Weights of a small GPT-style language model, trained from scratch on English Wikipedia: MLP 704 SwiGLU.
Each number is 500 + 50 x the weight over its row's rms, rounded and kept within 0 to 999. Layers, rows and columns count from 0. Numbers have three digits each. The size before them is the row's rms in percent of the matrix's.

# layer 15 MLP gate, 704x256, rms 0.233, rows 449-491, columns 128-191
102:512537577524525505509418413391530428460477425561374546519470534523451497419511510572497498469480581553403584478414517382563486492511496524487522415464470438492538481418508459502525534441511447
101:392474479504459538541509437456481437470465491519425546537448465529525489504570578547464565483409525491444601427471508488498533481583502470398446470567490462533463440491520536506516485549464419
104:546533589468446475498574469535576503493480473407566495461563469495484500524571581579439508544413605457523446499485531495431552409481438560447490535613469570489483486477559524469442430454540494
100:573556540505505496501444448563534527509619507506479452473484432466552505583479459554418535545549464444628537504521518490615552473582472487488480545431565517636445501516428532512453503463488459
094:619519491516394531548516544436580533499379453518500535527452550541461460549577489532624483494539551537443506536527484380483508515530511562530429487427469513477518506494503508504509588551530518
097:586446544484475431504581581530483433534440490537500533508461406517587406606414504515495427555521494558536509454457583449518527470463546545423522614547487483577620514591550496535570474528555450
099:476465469491584512547518491558515530487499553509541495442540492508490539566561500564463496518584487505535456581402420531488449533497496550490459572462544513491492517579565462519532549532567439
097:450597494521421458585411519465504455587532431536506522501468526505483433422534482555517366557510525526547560468563460422456598517474513444432561528488561401508465536480494552590546574506520494
099:474463447530479404483482563473544452488518460538444421556512510466520573515544552471443450591521386524461656455584504551496490489480503524540583549493527541413506568394461429510565484483473521
101:495596585411513444392496519456457519544428450449438497511605557528466425572462442410592437535445479576483463468483417409482474502499506511518453608517498491557602550464520498500538506524426512
097:499495537516504438567505553452533521636552458517459463477520503425375571575465558488444532440379534525452504483550595465526489528487544531540481488523458427430537552542483491584491621510529435
094:513562507503529532545546556503493520566546550548499540474419588581598497480437471506586429549505412482530461369456467420523525471553540577510639479489482553495527571470439527513483463485452493
098:485570503544432527557470496527435478530509525515544436469527496576502432514571507499506534387522563526488479531444541430490474493503515527488531499464510440550618527455528520469408525470526614
105:523504532450547593456500464425508482556472440558411572512540433454567484568428551569518420503554390418461455516581514544473478418442459568485429593453518477531537500511505515491395463499494466
099:516471507517445485563535577494496535550479525580467515501604453445563477522528450586489542513500481429514525506461507381520463509373527501430477529451451481475456564585606524516558503592484451
103:559472501507535505466420568498532518442581558531606487499525532428542415439513466509445546526435477560409473511554472425456494517471477517562542414534496466564480532469478598474561570517515456
100:484401468477513489442597547541506550499492518491498538558432420429552446430530451472498563461430469592555522554594527449505488530466460497514509570566555421479543543431399563491436507614651488
105:395439530548519546553491535457455466493419491551472424509447399530553517578534565528571478522548554545479469484492519401491509484501546573504459497568470431424569601528544380531388447487476516
093:350558469498513535450414435454514541511504580464511562456531625410520457474568437499378521540535579564463561512484470515534420527550532459521466503427446452510383486502453506515490471547394541
098:498529403566466504423496493509496588438360503422453558549461458508571518473534442476455536533495548526473577492525540507529418465490526411509506459498475423601609484533512511433389513605525534
100:515519631575516501520473474448500485601471417510420535481481585503466596525393457560452483554432500568523538546504505517543508451458526516524450571461541507488517488502391515488537472477537539
100:529502514545575559435438445478443539611563556585505629545452479446584553506492509530513437434488551526510487543474428509485509493437539503570469360412470506405481458493521443467436543524510431
100:579529487503449494456442480546546564491618512500495522449633438528455514567560512474490544455479499415480507616478530524445489450492525391500490516491486443581460520418563424525528589550450510
105:568481445501474477518485447474389443501517469478557511479650512549557580470506423518453477449491440464490432581454419474522487504497522484529490455542446456442596442542497528632567471431536483
098:540531446557514460492470475454434447543486482553546532467527499594427498496499530525545519652381479485554465498463493486516485527504537505477546516585485462519495485488430496491576481440519463
098:552574503583520465556478438518548472549561480435478569512577499470424450506522504488499485520534542516548518534557555456524454445485501586414475472497500511431508528411437572525547460542490568
101:471474542544417475486569464557534494575502519481482496491481473447550434457494441528445477442532582494509534454474493483555529470443444432525523505517539475474521489490504551503536543399556497
101:474566428405552523534447554599530500609491475482438467534531514443490541466457519481492414606454542488466494432519489529508493390568437417459425398466569522541502590528532525404474623497472490
099:433529455516477532481512459512581406416445384555544536456579489482555533448482499495506617481515449435464550559542552536526450495513481435585475501505572527472456597563465518472519499537487486
102:532497462540520493494467532504554525500530468506497595584481673463441541634454526515508503512558533581543436489505513468523526504477483517518556495450606483533428519541463435447572601576498531
102:550462530486536504526452488535498605453479507475462427410533582497471578507511599516559514508541486470528396523574517428425560578545514422462509443464480412526520532493455527502474475522510578
100:471402537479485564484554456489425524454493482429551507477534416447510523525409560622445528522493484483475583505587502462520533418417562520497413552490516453572514531443486469509551462507583507
096:466437549580445490601633469312507461531490508481527577491603502520527461577515572533453495510518557508428568525502441512412454495539589504508497447427524506441562522553491552508533540637609454
105:528515543510451568370496539529493495518631465475642413443527505520497531521530439546538626515559511488524502555481605514542578497526462411545480448565442458390574418614530477532499511480596469
101:518514569494548450516578468429527518517515554627488546533477531536469447510483499583507539571562436534477557438545565528415563554588469448439524512464391484459489456489503529542445548467480488
103:507480510579441500475560473499581469578376576445490518444480419511560499495511467500482427533442570505514439458513445441446560446471470561460524541540451474540499533463479475506363568582330481
098:472441493486505476492544596456506411501551454483405511515437472520474574508441454519521430535458536504545514383492404475537402495516506469429473434601607476462495514506519488499527434476514479
101:575528508526470572548514612491529495470466517618466586566536488496578510506477537457597500479447499574572433466465448448436541431636537446411463463496439570500533435455521484480421555557491499
100:464505562533489378347550439509545535557523509495515556472530432538508585436628480546525550616400498478505441496455478493500475479437467463467540447571407444451480485450521502427547598522498536
099:426521465450427451623428496513501577465396472528597563571534581535469467456512570492464531592453502477491485490422564497541485523506557413619576502485543479437456558488486502557555454483482503
097:454512578550471536469534425578523485462553528612468528515475474524432534514529531484514493518466462456530543539447518401537473463417512415487420458409593461475498597480514631441456461433520545
109:399492537560562468366491412532506504513434526568535574479450490469483476587578443485516592609526509499430455610481480503541507463485479458462480458473531432458512512539512513541461471431411515
101:510482428531507416498522532511560526663511495430543447495460458494546456512501464595414531462517429523476496541488521543400466596478482401439483453467575534540510556390497500528477538572571511